{
  "num_attention_heads": 4,
  "intermediate_size": 1024,
  "rope_theta": 10000.0,
  "rope_fraction": 0.5,
  "tie_word_embeddings": true,
  "init_std_down": 0.00388,
  "init_out_by_depth": true,
  "beta1": 0.9,
  "weight_decay": 0.0091,
  "schedule": "wsd",
  "train_tokens": 1801000000,
  "max_steps": 13741
}
Each number is 500 + 50 x the weight over its row's rms, rounded and kept within 0 to 999. Layers, rows and columns count from 0. Numbers have three digits each. The size before them is the row's rms in percent of the matrix's.

# layer 5 MLP down (transposed), 1024x512, rms 0.0687, rows 253-307, columns 128-255
125:546503478517420404477506433456574539523577552452512433491541581511527496487429485466520517456458587540483602488438476514486477492435466512514538472562611427532462463499509496477533471504475564454531388558470491449460515480476560569463542430443491480566571549490472490472535428501495460407544466421438526530586505483545505530476492459541542514515509507439523509454550520446495534358479
099:542554598534493460601523560578491376459445505481502490486503417574517553376481472490408426532433471429601522425467545518462458464487525477496463547545517586452524532445547464478587501495576510481515556546496433557542524503513511560530545530544455457477437558502624637391512575571534571511548521533525478511549547610500434477502512513414426499454522544544563554437516513475528506461465
112:558355495523520413512481438429449529539535451541441422468548465511554474497457488528425503480475501452588462479525490562395540559581501546541360475506497511578462471530492513476537424452420454495489556509523539445413528475501466449537438478631497564380546505407413447543477493555409447563461520471482556525529423445459486458477489582397468584499474626570452560466462481454477558537583
093:367486494525414494454577505506540438545443392517483611545554539430473571431505434444522524540509479401433527490492573519551460530472453480528490524435523566486468450479484464506481392527379445582487471452568534366560586481487450448527461503531548482534477464449503541467560550474523429502438556459400603509507525487503575526540605626637430491485519469546538467542468462585458503470447
091:593526450450439447550527555522591608503528504559492527531556494498524449565475498520521574506550494461433536433463449501438494503539583453501624500512439436481493505485460463548632521520546458421448470472502503462444572491579488537612480367465556503484485549473468486513536427537574466494398482551435569553524492425458426584480566476545526426439535515574533537497551467471418530449438
102:373450592465533488502430514442489461552532564459543552537470452443521505444505573485552505551524594388558409456421522494570448461508471458555447527387470579488511517493563447564456501505544457502498581422498513544625486395502497519502572468435491530538507484500513455547555540527452579457472508558548536473454590468481466507533476445557506411552494573506537474482431520498507455483450
092:548505433543528528525489560374459464498468590576500526541536345541492534510516493570545418498561511474596393556505504499476502478574486468545490415448547469601512456572399474452406556425492525526552481561465460510501536506489459537567453549574539471502483476538562514496472545370581531483536493521537465519564472452510453462485481429503531474543529484565512448554565530544588455456527
100:449413500477431482491401470500541457443462480535522474369466509447557470535632489537503450467565498469621448498499453578532500545509428504495504442504605484532628444563487559483549556457509529508495487591492568387502464447563420439478483563521540536512588566588475558401633507528510490521483533420485559489468394477459525475406529509500514552479442486512487544419521549513592459559441
112:486515617487501476523509546582461466497582525476614506521543476364522473510538545531492495544568569506537432472523423488498550494535502572550490571500499403438539528499439515479492461539486584496480488388552519485547509494535459456534452533448509389501601596435438512580492584498431500533455522416526469505494415486541525475537455487577452551505503531545518476439523504583491528436583
101:525469526556504468498494449457476469486506510553538455451444561511555561518415537450560516486502411543491506525584532525525417571520447496469461518523480396494470515554460575522529577582580552499543400509515542484507496489499517441434527415422527511488507494519444459398470457553446522478469479505582576430460532387481419485490544496457491498505473465495506435471597528454453469451424
096:481555491446555483507504652468568432504559420510538561440487486474512508435482459531458506592434468483523501319459414458558540459540491349514597466426512554460542421445492506429571499537510526498438430562480441523590445574427543553482460568568504508536499527469524506506479460550565538592541483433521422552558474545493494518510567530506440469466562548533519457514536593472509495462519
095:469525448509511460501534490509523552465528546535492519363398584596548532502523464519444530501501447471480515498494636532533595497539568524585473506484521495482499568564559436479517346496477568537559567441513537673501451503437537466432452524487479498417512562527543501530551564471473455531625555444479483480560512512450392499484510553505583592607441441509491486469481493467419489511459
109:481434568446538498536455525463450539516542416368538477487526509458473454552525585489526483480476465445378494531616488477553556493436487507501526501503483546470459493518472460548459528671545437478591498499562427469460543494517504443514416433536503508523497533437520543541385501535459443497528487471496460568550455532418458638488471541497506490365465487544496570520515507498494496576407
096:449499510548555433573642514519485452521521438513530508501488567460571483424553486463480504517562569489510491486471541524540454447577545543488426516515487498424503454491523487420568461470560529495510530495498503500510455459519573465596532495596478506430460454462434429510483532415480451480563520558494498524499532557497413449435569550568559448523525512610467486518468533532557415536532
101:383439500495530543509623472499459475428445456601497522418519479555397557508442636527423488474575531504508511531500516479459473601525494492490453530461515499536502445476499491554520479493487450501493472595487483491572470493472510524481571453484514414502610481518539629441559369491498421532574529509547460550476503513497512484486498569450491562454626487496621570479530452494595611474523
098:403458494567485554512540444524428465533469563485542458488471493498448524451539505406466518551442443417519443455506575496474542592486530577531578481575522523543463577484596534464471485506473532429569418427454558445634540540561606522483437432482491530434510466454494426468387409517522473540531496486550555542537467533475548507443450405566429589459496459515511576510503412507544471560410
095:482397416475469425432558506503599528588474538479376487557595519496547511559492523494395538426580530512571494518473543507464484417523541491479515521506534441524378398519413542440522578484482506502525405463624473463422527506470589376545497404469520432474512509590470497470466458438466503556512470488490468555535458528618561502551455497536487370450480510562544514498436498536546452544537
097:499503520513530478447415505527520527450503524453519495473526529624421527398590495510502548583486460601527490543546465474529460591486589444464545528467463531544528495473445548510549468581579553416539543468460547540452430547481444481536512466559443474510520567405443467390434490476492549501439491405478513471526511436530540538476542589462510494447467437555456460550584479447561564511484
098:518606513495497604470576490548487386530432532535450522581454593421505498476456469486521478431435574548604554552481548501529565501603416556464473533543491556539480483524620408521501402563485510464518519509519556440404491448597390450468489445445511520460498503503528491566458506545550518565458487546387497517512527555509493544526423536491496459475479499393513507421495488514520416558428
097:494537500487512499535536533457517467477548479491461418519490522472506502543513496477517596438633502473545514528474539453523525466384514460456452541444589534478462481531453587469557482403510479390510457477520395507425533509552411491471527483509497581488451452535620513476539466565516467434545498557518558468463510530486608495529441510535539505565484507589502560461442429546464508435552
101:472421414443558429530472507469523508493453487453533473460472413519487516511492550613535464459557453568478600457480545599519541573444491541502531522577465442437446477600520429500536460483477511563524444476566509435460418473533488471498539478585532535479561523606526419481428496461471426419488481504547458525507558529520483547394513449343415442381469506576462502409500465462530508476475
094:461428470481459386526553576608475560500479481511501522459538516526525528529462498502532633507424498514493527504657461430470502457543515480441514408480442507482452445429384450443480508590491480533496388545542491435436518470496525568557464499467630467469444434572501401529559470575393537513462522503405460515521536519497483533567532518543461403489493472580538598526435499471506480483535
101:411494468433547461445490494425531514472578406449493515430513432507542537469534444508526466547466413453546489491519467411580451451478639537599478490520403564576499450461478535417562523547494520509401462531495473528400596508550467556543318435518488464403579518531460486475537507546491450503460499492460471518408476519557537568487492504449421461474498559450537489569457478529452441527444
093:519505446553561490588431489423500515442580459454436427523356431509486484399615491468455617411517435487505529434473503560583560467471527434441552459516484564502511506455465564480482441419547470321523472481508519464536516475547518542519460550495541501469488586453493529456462438529523482486512522511468586507487555519508393555444442509570564494509538546458456481493478448386513487453509
102:526496517547440545480456559530553435522402538569551470519492580578473495453433428490428616440462503529522505549510547522429516513441496528551443551557486515506494457437473469525477569577485444513616489515492466522452545482451518474388570481552533524517512464511464562511510537511489522454532539522519518514485399519570476528452432522472420504574405542465428386548509509526517476515465
104:504547554475576534354537508526396529482502577600426444525494437505509482642534480449581414568527509461555502554579407553582391506414401370459531416511567547533452517451408518472512521427484449594571505461450495535548577520411432461562626493512501500550511594470482433521444486513474458508466480416423497505502437563499526496605550529488453546427488556536493528403428472455553476405494
096:471460449473527517578531600562494439506405488541499463468462475548552473505633345420498500557481531600478476521433542501515522522537509428584454457478480511571565549514467495425469534544384548499524495445529416401436549432576484526476397591530519479461543556494533456532483421475426538543532529476501484567680504448554532559467526518490547547499485417519477499507417498547506525592438
096:625443462530538579525533518570538529497446552494545441552551621370543475515497548547456477541492501500547596612492500572427404477450520523429501475573529480489472548589499466539525530451485518590555540470565521468534470569461498511524546497516435488628516434449537516473442513504498490549501394494459414424481499504591446619565483560471516532423508416548494536443564496500464563553488
091:534551530569473508465496561488445537526482515493487480445503459559462567527455561495473501479462445557604513505528450460547560550573535515536453423512490548517536465535500424348453504450540638564503396512516605423472457443610463565450519443471570450487567550526579510569532549417429419453441564520423499486575558463532568481543514391398542532521489579532476495491523420532532540489393
096:568473519477538476460435496462469528526390459481583535465432513459583605483479495522518505512492537491530448545538442497412516496514509539522477510486447505505540514539430578479538524449496409533560462472460560448533554500485482435533549476451394493459618575516524514498461511418571569459507504582552534459484546434525529614469555583510503491466518495482435557467600466541532520429457
110:503551496479501472465522515556485604542512572507538515498520534592543456467507544498458472479407512528450546543413489556553526503471433500532511453507507416426486489434532471462448455494410498539491520524464471515555494539464551475563516474479450465548466518554488415475496460431583546527530513490514513554495496423475471424500583474482522639479452429444501470491573525496525567421539
099:504463572425494528459510516479479632579606549476495478507564531442443559497584498466501475584449635552545501531510529542418518381487457477538502441489474587467521462474468481487442573538478491445559485511439540406460559488577509585623574506518498498589475530578521503453491518510477522511494540487526510528473498539532423520511460442492568457547459552574471544529507589536609463475495
090:479554460581449507498488575505595505515488489535571504501517499440439582459502501571553504500522501447549557472505563552478509497523522449476503537434468496457563512482482457384465549483644557412515473544459473519488513473557540536505572517537460620491444533535497428499483516521544440417481559478555499512471442415474447543578625447560452390552505463489506548465509519481458619471478
091:556535521566452562562489509499535542485555520499450500486582524502608511515523545419443423392455603514537491524577503508542449531537498567514559438506555459576590535454402531561486520433503489513519365397529477541465549542438455512539454571474414562526547537492493491527527491461559480470440572499473501482457462555505542522453546526501546477615523528475425535472422422491410527437523
111:564456408425632530448447507630479466439398496501446511488439446509418539557470483449432549416499518501455478498604482509490525531510527539375505467496542536502488534469489499585537552556541538482387515481522437525519566538474419452549581513542609496522532454463564511462506522641560483510476562504462527421503468463500565516429497453545447531444424532536430606473427499502525428505451
093:489465496525474562409508543486456506538485441492622515498567576453526591624494532558483493491464410462475494436489445494590547615533562462420433355465523476524445499428620476512480416509499473538449492554633453482482510530536546506599540475476456471432407508381479510390449475445428483512551516446501465520417526529501451432488555464485433451469511495488504471512581510472510594416449
100:523532530499432467517534532521499548493562507489451528567491522467554489474444418488463474499560525528505482477547444576489493444612461520495481502503567412512523512575483605411547529534453578564511501573477480496391474382536461517517537570485437541399480559568415498475500594487535463535554506476515555577492477458478484562561471554485495461437429533479441533499566420573483515535402
104:483568469578486486428538494525545518521408588432551538583470462539533525480548477489441472496553489486509556475536472512539535515551456499423484479516557483524464498463539508462513509491521517461612468492543525486479437523540489524502518523492433524561502502459547522467374502375579512449473531477476472541536486459576487557393537405583525512454490475496585584515446438456506566440458
092:536538422493595481504504454481470455594526525540521562414640478500487460531494597452578433378558457469445586503580439562594500456502538456552439389463553521510474514495564411546552485591476538458494520455513496527435479451605526479479474469433519527453543508450458525520424525506484502559457409477469409536511555522507544448512543504525404481522552516618456577537520532548499445469584
097:584490487444582453468430501506531439540490496548547465467610460408520520606495462494508451526549533573489530502514439448540483555443411588537515466575496410478471533565511512428522488505567501515486463411462496573542527524516478470493543428585531463537482461555490597514488467468567520461331478431436546529468510485516517549551556506456492489526374560476434488514414437401476525537410
103:476551551454521490401561462453505551585428588456467502481530497537408511442507469413468513521495530456463469499436466460530505483447456469578555517498476514498565548484474464590498448455457523577472493457477519518440554446469521475544406429438484489519430516433480458481544423551563500529552578542593480475471459445512470438490514442515574516597512560483513466494391497510580449482515
098:487574500516521557480502509491500485536564476429506544524460541592467453444400525489421539478477461445479526510518542616512504532532524449504522521508595576474548485483390565427418446552528535516535550471516451401439538502578593505608491580495495434521475442496617542469524514509566494495510483513545546495485567521534458457610440559541503490532456558483405572445589474462553460540517
099:519434583493461516452475522472543537465528589495419454469542555456636603465516451468543528485475524439423507570550584543497480534516577473499465484443511485486500506552482584576463430498463495528534501517531491607506481587546441569511541534482514459387529515484459545424544502501497580527512550405483489464517615502502455584510413400547495521513421568417522454544448545493415495399480
093:519468483593469606544396551521557509485592458464471467593468575470471455372413533514557446486508442570521514537523445548489532537482545523509498546424543485562541520578425551363469358516505569474552438529543402510465523526514534503552403477521425473466579487524599442467547549497497500496529592531513682539558486592525460494495473398506496487545548513464586561543526472504567479459515
094:502481538446550444550413471447434524543489496561434454613548572460391575583473506496519507509473480470492519479547582462597478424486460595449536426527504475500554540426545481557529474545516514553517455517452427359514506576447420484506507511627453491465442492569544542486479583541496463463528474482454482493443527535528579524570492592486542551489497502531541563493568521552433375477599
095:571510533582541481486556476539492474426482426446447509490575438445400509454532543422508531483550526418493448465576531691556514491501500496429410495527508414418537477469541488502531456463415484483529462512517549508500434483577577591444546453476505471470547504460499511481488525497539412516442571567454493514464457504571455453478534398576533453480526486535588545517504424430487517440399
095:430451514469464522442417441510492512546435452508484419444463452469587464535466520482602498417501507493447464535464506549559538621479490459486535567472506482496512494440588495480487541471484546572445513467480523433565412523471519480419492555594598451557495424455540630502452534495516469501405576476522431391518446408540568549542529592550500423499552491540544545488484511497533499397422
099:509471509501517545482558382453492554436503494409613472519539475518409441593522483491469506495463506450489571540470420468481535569494477461481493459450565440518463477593433517473537489513551657615496458457539459527521410517412441386562515533497415568556487463423562474511585573505503536501434513520466466530482426561412508526577563480384414540459533516581449418447526440425640572338524
098:499466524472553573516451518450513537495407512451495462562506463579515471555490486508474597493478474418508423463472473502596505399477480535582502480521465552531483480481492610540549521502497519474541601443427572497424431423495527526544505418445502430578557543540485467428463505478498442505505489407576465653523539496450551524468447506467567491539501504543495518495505493531521407433414
098:531558472472441533568538524478525468474379419492593590462521539495503591456466495442529430469445467429524532509534558423588506499476457427502532438415583523439529517438526669416452449493534510480510416489496517493571523434498548485516474466447471466476441436531572485461492427485429487461465513545523472549500550429581443543550540433497521544480594499497541433496492479479518518490503
099:367473515499504465419502537566420466448525450476509542410464488574553493544477526457477358481512448415458541522461558493471454518507574500572424467449513619485597568534578515468462574494475534513471479591605504490444432480480482538426402516515476491560486480425497434465414478538453473506487449455547526514480566427562613378508538415480564523523530534445577545411473461533504485473505
097:514514512428446446458555546608495534512523529435577445518518502458517513519444483434526485570510562497543471574438548536531478534460606564521526478531540548559540525508480529481458537497583448444425473535539337537519508476525470464408511511466486561439432501577523485500509440537476443518505501522508464508550526566553568451464537489469575529420561512501486491477424510423450590524468
102:498438485545472461530427548570524448478534418550423477476469492504527520481480402476567486493535451390584462582414556503476525530445441400549483580607538513441481507553537470471441518471443495555546452484508451447485476463498426485478497456564495556491449570576481507513538656474470556508504516516478442591503438454606450480418515451480474539493493487454563514581518547552501443526554
101:454546565469447508609504538556580497533656514503506460445515514507547486477500449537479543463492482496386552481472570426410483464513509572505502517566564484417497481479544617495505483573482549493431440532503417573565525418505466475481584531477515491514528475552450515510526495646540524442569516541549472457535534532502467427541424556547436567388473541502460566508556497514450473391513
095:531513494460574472528632523525561555548439564560522469467507586479493488444478400451533513528468544438469444450504503518539388513493458482419538524475504469527403414484569425542538437475523425450404495541530517514537505467478605478499501515505455522502515403499597512414571455558541487571530545549507519490452440395483457473562583618499564518430469465522405424464466471408442561493521
# layer 5 MLP up, 1024x512, rms 0.13, rows 254-307, columns 128-255
097:572504428549518510577580503427443524468504513497459471528430574448496470574457537598474494509400489498461456567431417401473594520485506376559486457494511495503513524508506511491436532492476441430505583448420513442514490531478484545515522492522569522550486563431522533481580522575494509480501483544569536466510500481421544510438539517557451545522410530469482448507575468473468390533504
105:537558458492556509519578463405504385498587458569535499534574555519503514553489540534458498500512433551606541565466481619492518478513507478461446423508520564519487525576527514510443450509515573513600426541451558544401494565458463427533445502582479450516597589437495493487445468478425489513539429439546458495454526551502562453488494447443375492453499563551470528511418462511435413420523
095:553461541516479458499531530472458460518574455469474541486489468622468498566492531466468417491561463587477462516502467498566462532503529484455412497522463490476490431517546583439577532549569506448532474517393476555516502570575513461513430493450469523570477471542554427566511536556527508530537474469584490526518461527508459518477500424552549526507540497481536446466545600592467491538551
095:496526444571472542478477489544469538518483507467458469418501468483497489618625468536481524484543488574471519487465409504521493467483573522495519496443464462433481451549552520557440406513446594629467554459466561485451478496486456404572566515437475550512537452510456590471537494481440495561445483625498516610575453540523515432445445456446485584551637445543505492464480546504498476439424
099:457507440616429581549425525415544531462493513531508493555408489431571481550494476506515491477456455393567579491531504450531516514544482542554478525520616467497483560487498526402494490468513465464511446574461458586539466500497436552532631536468487519457496483539493489469555524456500531537404564572533439437408502478578505457552505502466469528493507480467543327506507513501580529504489
097:455508466520393432518575446506444518550524431484495444511509487470459515503522500532469528461502519479498567492514518497475553537479518495459496540489506586511537419426503567535459554591578467537466545468515513524527490514542470459466509464418508489414443580574495436509436528608414516495519436442520441440545541563568490468569447593463411603523393592510609491465450486551456542495491
102:454597552501512508566513556457548529509513464440542400524525539493520448550413599516599510513515493570536564569472525549480528489429572483497571544613433494454547480515467535483457458491504545473451395432503398500523528413560523475436476425570460452519430425530499509466545449531558533444486490468464539474501543449458594507611503438474525497500557593520549573485438525478452453437475
107:447518506457449471442532441574514559449544511454519488476495509407510478483520488482502483557526622461529446547471536520500600546606518427494523476483562524400577527518516602457596488463461538511491533507472524548459446572544434425486567459513436459475457595523471425568402445479352530512441511436531495453426531516524581534515466460551424532553537539551534481476541453490525553466519
097:465554406432445534514517471550478477550427566492433540502529426518444445554440451505528469491498517528554501513538495549492526474451585524512450466591526563508433530426518499532608403539497477440436382570455582514529564492468547511461467621551509427421501538497492454508577538438449535468556417506419481631556580574470456437496593446497540483489565563472552548581510517535493471537499
092:477485436484472350469524453513499514490444566472490453498502519470571410532581561511522460452520582495491517564500589484415484559514582525513489594628536632507485603533527460551484422522485406440455552506437499435475471502506512415541494386467464488492583459555422475448474577539513451531434447507494626555552527501554481545506439527557619542504502460477562425489511518583468396570485
098:519592524428489493520418485513675629519528480473540529476454424524526495428568505538510516424544471441556558485470471513517491529479503509478475524454483516507530492520515514531396479506536453624489471523599522397561468616542576471566557574530515403539439468590513583439482475528442449572493576411450554559558510560512486477449571518471553584447421482518515473522521462510497597537511
102:476450509511510469538596538457575479563484481493506443482494549556490499466490480543632441594454468510542486580532486520533574422467531536517447476584508497615504518590524429517549494494513461364560540451503497467397559459534548565464504545511481479471479432497565505518568537521522438478455449544554530502530473538504515511627544528497499445506536405606436458461466452502580593533427
102:498485546447550550466524511477480509462509574482479472460452425618498486496527401490499480433409503514560493504503485566529458441500509477494498401534520585435483570494452496503484525524562437479494576501432494534528537538446565483541441547477613463521444383513488489568490572548505474371425510528490518556558631539428581485518403480516483569469482532497440465584406518546510463527494
103:584523598479421508537459561471521497607571543496473563434425495500525535475540391481551521463433493484539632481538501471535488444507446492423513518483447522507493656474518504458496532524494527541576458515391495486517657554511513515426516467483503574491431507471490498566456613525427582476556495494511466418438496551452463515391492440493528494527492477402452497535526443529478593517499
098:512477501563432574526556551458432469554556393503585461410430507475459504513479592526502500483483583419446387518518543519440503540511447487483540454382540568442549588537540499471490507447449488436452450437466527512524482470563535508505489550472534522433592492438480514497513428564581482569486542516570546518471502519508541611440397488469463567522451462544469538524479446545566476502565
099:555454429532542518489537498506428506480555583490529568448539405466488551519513443496499487517529487519512472472478507524496561509449550466491453434480549516364499466463544404621522500476481531543526529537457531544442630491438561489574556546530588474570509438499421596469507577558501470455422475452507515522535428483412524490498517598512493503430549635481476543433486566464507531404551
098:409490580489537512521505531485421440480519476523523411503444426587622468489493506469454524474541557392499444488486514491525520612557501523528496488427562553502407488653465520508460463499524518522532457506437457522538659526499500502549493483559468499524432488531460518346482491482516481541457478603534463479441342507357552412446503449455517498546406488536504472474496492420471534469440
099:538533522532595523476460409470568514500517514529513551569480488448507394510422559410481580453454612460535548574469490426444499427532547523473504463613624517540468521458505511468492479448447440455614639427495453396477452555496453546465459489530516536440514493564466557499536481468467513472438493520491437471490547419474544420421499477516566518523511500414519539453521474550518561511482
092:571516508469453553428480445502576508462488556461513465559557555491461513529448445442564421549391527417516435507545447469598466464516490423550573484548481443471530427640478569496502534642521499558437472555475460553557582570492553476509493431501569417495477416548485496552562454519499465443517522461501437518581553620509479424470442453446475377486527446536542481524455552404426517530507
100:454444483457590487569502533490477505468513460548503543464461478477514488494434514474477511593508535532591457524550465569476504557505583529548487401482540423487612562527508460536447496577447471413478372586474481432488469631477585433530508509445588533457480438486597502415506465472467409528457603476384455423444480492493503472605528483462502477526510501443473470464404455558462555573478
097:588618543541424490503392434459394485473541468501500538469459520418549512593565489511454449437550516513511507509473448585527496454446527532499502551552486442517540490504533448520488454501498510468563569532398484598570444550627551412467520532482499514505502525501623483561512493473588488457463541525493454559471468580523472499406439448443532524521547473376534483470529590480479527468499
099:462499491511558513550583498487481446518384459528495490575438532449453470435523531410458449486534440500465562474463453575495559499444472601527566482494600529584539532477613479570487522480516620517511562454481550493568514442487422470541508542509482429506566403568477559556425492439429461369573544593518604502484433588559507472493464476471579543479539444536464452436525490494575514437471
101:535430432517448460532535555521399509544436460494538428508573509598542497478550558504503573478598494521495522509442489544526576565511475498426437455455556498484494410515514476409525520468459484457443517509459482490485438459457564458421539551528519538555483481501461506454472575464457580552488519521457529554489570558444633547468519481463504548541478449410483417443539453496506621432527
102:535531515431547444506433414446520580492585490514535518577487466454517494480492523542512491461534455546586564427398427574465505560470484515448507482526489505468526353483505469434587512487533474484519614417571527527489534473554472492507496573592474521446435462438602586547504576379502427520469520468553517515469555412385542526489490465515502443424538497403505334496439463488428535462418
100:473503442444571533475491403525489531432489522550432491450571471471495640494556526512615429503465456486528556502514506549560566495453512382465411514489504578504542486439518557505424503460544498541511524457579577535461486523558492530490479466531523522551495570608442606464458527505486556565451382417523404536530502507485455508458490578549599489469552529519443530479525405536452514523411
103:516471446500535539456448490491590592447499506576515547533508571507467528516557512503530479519592439509520580517433449502543520444454562414403430480496458430494479453591497566517476491397521509464527480545533427612514438476425509536415529568477590506541489521540469566507508523556512478499540478469389587472506354547468500507523444512459465537503559504516590553484538487414548508426454
098:514549484490411487450488517544506562481460381440500573479395467482525529567430481475452467492580595525489447487498506547567489513529604492414473589399437422472507460475527502475426560469517596537496543436544479485474486495470468519427484492500491446449404438485479558488543540551532498522473525464578522556528511445445501525530532499456534503436571625449514474486449452427500447478525
099:564447392433493514465421527461580494467482521596562461557468578507504452508479493470445449463472573504481571559546509600532465418493397447438418545502483529417481542469447556492497521564552499572450513498495423446542546435445480509561554471572449515521460473469414595495508495503480539518544562435439502466541465449519469503530454558496460533487497472515583502548469577546422443599544
103:538426420452464482550509551577463534417524513606412543472482525553493483572540522545523462502487521515510565550464557480563478503431507483425573544443536583495530582453488515469547526456488390473542496407517501428515378475506525537514484538552458474511408467433477511544560495407491496476562486450491508527509520463400511462414567598547470426476454575491493465523362473436439451450458
122:560533485575465552610490501505452505452547528364510600483524544425452517511563483602489477420597545409529536569507550430467511486410468503403524619572424442539494432469518393494538593519518576493511440580470441571479509446523579482478467472580448435524572444502505487553573613528491551510590562525519602480477554513562570500460408553473427421491453437522476537495478562557546383488495
091:467508418514555493537486534483501440500523434480492495449506500512571404478506549547491508427527466493472624528568485483439506404545511460486494532479534499484468581439507557537552459488537462541492511403529471435579480373511393546418464503428470612413454431425495540578547459494621551485534424536537448531512550577484552450562538581523465559442510449503506480471577545479444509502492
096:401491435370596498559521460565472534489559526510519491482474477543564487547495477478442472477515502531570500504550476488593477460418610486445474500513575433551487602508399546505532370496470491553529471492526575479527545547388479497547433492512513486502588480507451475560539539425453504477590450516392554575546597551509536557465440553468543608550458537528444452572532512530511497510486
097:494525453401538598527575430464467473500504472518437473430447550554422497482383463481519496596527454462476485482469501520496508462471433437568490522468468517379528397490523394515527544506592492551475505563479533416509428451478486441407484603531479430445456505540433511464424574572491485443490448424561505530536482478405490560462457507541583355483443428518460550512499494474471507590474
104:549587387508530470474564505590538469459453501523470550559443437588484516576496460551556464507587549456507515502487530498539506470542478401490397492491474463459552505511610492523471513403433586601511442415419480579500553497496463525551575418474492405524577453439496530478447498521467432559437535434521466492391524541500553403530570529479500590577471588617555524528461419607516548500531
095:460497408534447563519459430540484495492398537444569598448500511523618444473371489518541460517549553469409470514485463452508429499533441510464463400430507450474508482534595442493474530519474471439440590613532390464509457476503498484486454568454476436477544485479563470475430482479500553600531486479504481533581511498491453424543551461414519528539441506471452486582461474516487525500527
097:468541563501473475369546469488474581511503488511477629615385397484536489468572498446478480498551482540451476465593493419528434462536454499433552534546552458410563483526507516526462531455584574503496413566550520487488389464530480492479550479473553512480536538489530390516527524485474451492527549511529546436450440461450455427486515510462498496444533486485397443581456489396462471501517
099:547511535459458436540492507490523543516549361527582560402525516465459488499468493541478575510423472503476490511436517452483486480558468499597525495487455496499469527506608414488499472503521511400439572529549532564470436462517468470495486505477614440514427501532475429520581551587523496567552445543559483501420510525448514466517486534499588514477503516450449423506547549559509433420475
094:486497509475563498513434520564494524523516593476454484519436475465439447423554477530534482510452498554483497555469467444518448441420469537400430523422496502448487548564469505481486514450554456568576490546528518472489444458336553510462566553543515506454422446505457457520489454567509541454384444557528453458588465522535467486487498478442482503369519569566493430486563502471454524498485
096:479475477545530557440554591478565521566434468507504543440421497539461470446474464488487519487542544564509497522513514459510452391580569469522390471437528459549557518477493444498465522468530595469499493601549448526479538555476516557497399508513465511517445546510501494468538515455446407514503492465568412509480471531505517435451441538571470419458565510549546481540467531464604507529485
105:499432494440541459520512404473435432473586550520462476481546459482566424433465514512480581543476520476473457460497436475479526559523563549482491388559480435465560521584513598527518504498463538488561436492543532551510392491459546563626566404533483499538579468579473512534492584478438502499478472523392527440577448517493470536596519469445515519440452521417445512432509440440540505568517
100:616501528486541508507518554571565422440546520531533546588531502465514565485511452501451497455474454564542448468536567401530530478482502481479485434495453499575483533561544554562479560461480604514493389534591532547524461502461419514491619480596459559543563532482432518518488458479508451557453514525530450535543489494373524482466508526520577433593444498474429511454382519605498480468505
100:522494510403455515547474511555418519508453489593519478406436434491438432397502430457472453429403470481507509486505436569600403457515535469495525437513486433582458457566395461444563447515472493522428499548450536500523455498556484511391520467562578442539623466423435536514546584529453468547565530419513420529455435497499466482431579605391508504519403525515414514541528474514469562555498
096:417545442449509494480504432545481491527549492546518413499548446563507462572516536420486520491399580464519534584549446523557469505486461482496490486539402501414429462459560543493514561562540483538504559491539532468465522506515527477524476505520598520471392456383548497625522481489488570394420410501609406523550540462482500529455537475564441576528494464460427492524428538465472598457565
096:415498399493435448467487541574478502582590521521454506508506420484455488467471450566565469504532494440581508554561429508463512560462508440548601523479456621489538455463534525525510534469545512516550501497532578510538539436486444536441467482431480442438516543562534466459481545468510415555494614539422526535669497534451472440551499480472596482477441490423445557516493496411508512478350
101:541505459494508473514528405492576553398515505505569506584463480491544496595540456582543569483488508455559528507436470499529542395486440439472457578451539475443462493429561446454518541472547501586442553526557518500519508518561547478507524535535456479529447483474507472496564437552545534517560501513505523520591560414496530445528563429438507530479556500560434446510444447509504512596524
100:615663516423469580562602457444420467522557518470512455430523568550525498500514512514555507515466421534572492519512483417328454466495455559461440532637446570503370547500532566563537548458522507601532476463560552513504450478470491542528477458488476496453506578487489462447515557526498628547556473479486489451551501597456527536454504450429511485542544419502467456527549546535606601546511
097:604456484447505507512568495568479576586563502515506516468507467456425480386479539372499529502467419510417485477516487565550463491497478505541530464481555483495537612466459487471511482527520442477491483512485475557577464527444505468430406498458554539552444442561451535506466432349400531452634541450480454489493483430481575519460502381526513573511528545420527579458527492537498485439493
108:578501444456498509462488455420509478436589566489486565476459454455445438586476501579482466432412472572533612557468553455502509464527439481496472505590499443461530557499582484477452613555457489537451666465481475446520460477518632494523524414490442449584533515403506412521496541594434530431491487451554522369485566419564428434463478612519542519445460464521516589427450482437428525601466
100:527380488528441478448517454508567517552529530518526521530595455584580491607486484451538559442512454513471543523414588487505560493450496520504464522478545471506600445586434451506527505555580508541529576586528499447539455454509530507496513485440459388488480494536477525534563486480554422490503418586500443442430512445461506549459500552500464546526456518535566516539455503555457468513539
097:460564519442428540527459492467453461510568551597578458500494457442551504532512496436549461428562587547551460452569429532554456487451500502494379459507427536422461493521431462538431582545529477541421556383586539459477529571533482487500558555518608424526499499440507360479545552467552439489469560455384393536432519522578528409519578483573541491405377484447595552448550513533441571501444
098:466444535398459521606554472365517521563522451500506492543415480470501494515455549485471456512471444450450473437476533516486528519516495513463452464541481408560539498486546427545472473459574439582420584452529478508441493537510518493440410536469572515520447512472529444420491490501460445549503515472456415536526464601480512576513524416518515524489510611471459502425491471459637518509503
103:516431461562451567485480462546508581407442602453535557557504493492486389450561511498591483452505439494484500510502483474559398581431527418537539492499531501487523478485544492507547503528455487525473546431507493551547475515536587413465543591508435525461505553589494462511471418507380512469359513487407432493592485488441542521496487582524486491498581527516499523497545480532538515506569
106:582511504524534487583487368448517485423403463473465595588489556453391536459586447494563525505525472487471524486503481464468481531520618536443481598519480445486495619475525436508502530488545495432552543522599485484599405549495556428533599523447539409530592503449544521506520510444510485437483489451467439531414438506620507500473501584482440544502510491468474527417579505560472501510551
100:488349455544423499466332440513571397467555452563574494547472466557415532373522471509492572454474482534527376549578371460547456474557503478543481540516556494526435339525423509604527461484480561530517418543481472423571464495439456434453452463570508586485535506561460397502501549430479502479562553467500493476439454554526496514471399500444379477519525540523549561491559488557517465472500